Weights of a small GPT-style language model, trained from scratch on English Wikipedia: MLP 512 GELU, 16.8M parameters.
Each number is 500 + 50 x the weight over its row's rms, rounded and kept within 0 to 999. Layers, rows and columns count from 0. Numbers have three digits each. The size before them is the row's rms in percent of the matrix's.

# layer 13 MLP down (transposed), 512x256, rms 0.0562, rows 470-480, columns 0-127
099:604590480499472429525445584444554545392498537448528554486578473523561575538560559462496531517459538508453503402513445509529491480428570492539453538501526502526490515490518518455451455497421545509513445498202444501511504548480534478533478501439495553445388491481448491504479516459498540510562490510472474505467519464436552494559503477482477576518539469560521516536498515557482459463432
089:500540497442431472511481645505460544540480493537554518515513498450544433443530481480503376571534476537434503514467450565566506503451505463505527525523508483489516465467528474529560577419602472519444503438366545586428392439557401525580554524551439405494538460513403493504558498532472456484522564544435453509512491458521547524491564523488505451494502457434571488429472514568520442556523
107:493494424490438510495497511518404482579482477576433460577471498494473565590437479520476539418497421494516531516512470483472412454483524480504535552533582441390408517529394530442487485430459517453473491460494533459524547539559427525466424583403596480519562405559514459498425460516536481506526504478551491519519585566557578501507484463548481554556521514500533545540409542492462516548519
100:442481494588592577470558461513447506429558488552451490479486484532378460517502496513536478595575346431555545436502484484387481506525556537439548502421569505449529523464485558491512501489448422523553590538532454514501487623541436453487508512576510542436546455425510505555506542482438486392575539565458533495527443490454531582513442403526620465507535590501442438503507463523491578589483
095:515462498519554452550521533479452525501482506513411581457520550446349498455451518522438477403535563524477507512485485379505476483488504506482525515563446588467588512500432540426389476393496461499460507499501463539479506464519507525430585469507563399468486463468523527516487498420577476466471594551497517491542465519568547489467483448427405524398494505485501478520495529569492625449503
103:472567553490421499524485553475482523456514447438532502475472606497692457492427528510486508532491524622439501471449520470530532479474568431518527497511488482438485467448501610522465609541555503433457449500474504457523534483541465480388562490431469457521476533489448408378509583454463537489427447536493477525465499519444510571565518544542582459447519601503501557543516555492536579529538
101:428554507472547545468402443501503457552429475555495570531421528461531544513428486476625531459493428549471534499475465510540438449546552517485421562573483552484517519507449529568554464500527531526479565564569402520513494496537503487451461499488468475498543573567589523573484458497592498503533490426463514505461485501436557405497501513571474451500467560395543531524481523419466525470526
110:479542508488469519457456473492553494593472504449504477455405489534474447516590490526441472475535457480477498536490418538414531491506447410444580431487474535580492508476508506531505527558500442402545446527573488455421430497511556541370512463505470445497509592464483496545516439478511523546521501472492498407448497580494532420609573473442506552493552573516529559414501463512434555470461
100:491615534490451504561593587512474437464413522521581483531483522479497585450563534520495460441484517421468572526545452504557568543483502450549486461520517515477470423429474469607469528568588579520485504592527441536407580424490545522526495513535450504468490500473438493459571479613434488562517529572512458496545474511527430482467490410563467567472494456540553492507468482456482614548519
090:482550496527469499520533511514504423519493554451494512561456499503584476524489527536561505501521477422450486547494529488503486427513442612426460488479462534525546510529414540479424493539498539551462515501248542474544413484495555524542431474455619469434509516512502542568480526490426505546438451430463541556485501494435512410496618473439557499538398536401498552490464507482386468479523
107:543561494500506444524543489448572575541486480485528473524561504461621527478527447436502383546479412400412510619476562572437486471441530528420496487566484533526538430571517508556504455471497515467563464575459480507470494561478432453430527451509534466429491478549599492444574556550508553508406498437434458535609491564560482517448565430510437420513464410417487469481494587514605503437426
# layer 13 MLP up, 512x256, rms 0.0731, rows 471-481, columns 0-127
093:526512498519500463490420430579469406382513446590501460543477577487476469559510525549660514508505404514552576529575511457507510518504512551597394511552536496454541546538504576473513459502484536430488464443419525500452524501496470499433442540493506575562465575501607555506494509513498490491523479545599590472550501542533528529512494534515564544537452531525559464553567521435587495552556
098:547581489439541461465432550535513512435573451534631574464433523516579520519454562495500468403471523501477530555482530528502545498520459483578584423426537513572511425511498517458492563488487570566407518506536513480518508486424457460420527495506482521394535503448499541512565504525551493472411569460594474508544567485523455528470504551482420627493399435515519519442519414526503527444492
101:480435499501519522444506576465558497501483507523477550491483449513501536455433438556459437409573509450490501463529581510547482536458518475500591479519599452507467609500539532515452463581591399491525457482583567570514573476570462543499526466519490464407499468488520555510461431525469501429481477407421515459485469489538547381479442517528442569454485525470582473491466537504538364444518
095:474524573534457538504414471531593510405554544523540471497540531508478459552489455470555496587394461529442596485538546529430451547501487479543514492499615434483428466474381593569487545565417446515503503503494473495523525436409509537499473537473504513516497512394501454538495429484613491514491528457462469573455556446445480425539430570534549472482425571483487409508591522455438542533569
101:468441549501495427546565514606514459487461437560388582559510477513556534551506422512462515506349380457503526547441444546495492597454505536402448532549596509524440463583503557538450383492509587540545563491407545571577531566515519686584455440565449525548455553494526545567514386546512567502508539480532504445544492452493466470501453495546564472496522509444437467487475480498485564523493
102:570513427586569487555494527550488517619523481510516572576367564458460475505570508451618435513499432446407472473541527507479566508563486508610432446482529500469511481533626450444511576548560565500536403548546545510564505537532485485537511507410476471474448511437569524494538551546493465500525570453473540594512533451539608487501599550426443435566505371492421471497517473522501493480516
108:467493457469584516514346485469432522494503554501495591533454491570494423535579476551407568419511429524515463581452561503527554498467449612388543460511564432548536412526540500465448571435409553458573503589511528512479499518495470516474374468473468501471583455504410504533494474467558504571496659439455528499540489545548490430479515541424478455553505460426522575440508624479584588406465
101:492505541566456382470532427457503551543508502593551534439469445429511591530517483537383538463372533551578513579522412552408449491512496590537502519555437523544549439453465560500462514514500464486402475529455484428463462469469434562573535461559471455438532491466470470449518486430438498422486590542491499521481469511558462500564618533497471454468471454570506532509421484541459437465513
098:505415495556459449495592506557515487474528455543404562550507512515492482475479459467474515549500445532506436498499513528520484528450550473505572526703553407470489459552511476520476472544374522449585524596474439552510465492434539521503454527464613606475434505408522482486475467525567578479495492436559464416452406527468569552500468427464489460501476475495569488509519466427465592557473
102:499448506491486532510453585554436463508534414469498508482523498583517499579431473513497494475455479541459510423529434511515545511505522456573479459471551486457581486459518480516481500466519468409451531511382502478512524455565562522542526502438510579513505542473495488551425390431469472517493430398628597428451484487534526385545505444426531595464515448498484616506533470436435542475589
114:526480474489595507468508431498492511477476379519494438501461459525498487451584567429451510497530562488427538485511438529568508472551470507495523501429485442464510390602496507531541489479483477463572475414480509449505496535496409552537502509520480517505554505451587486508423466464526570526555521562583463501505623452554474583494537500508466516492585516533517527576532479392466468495485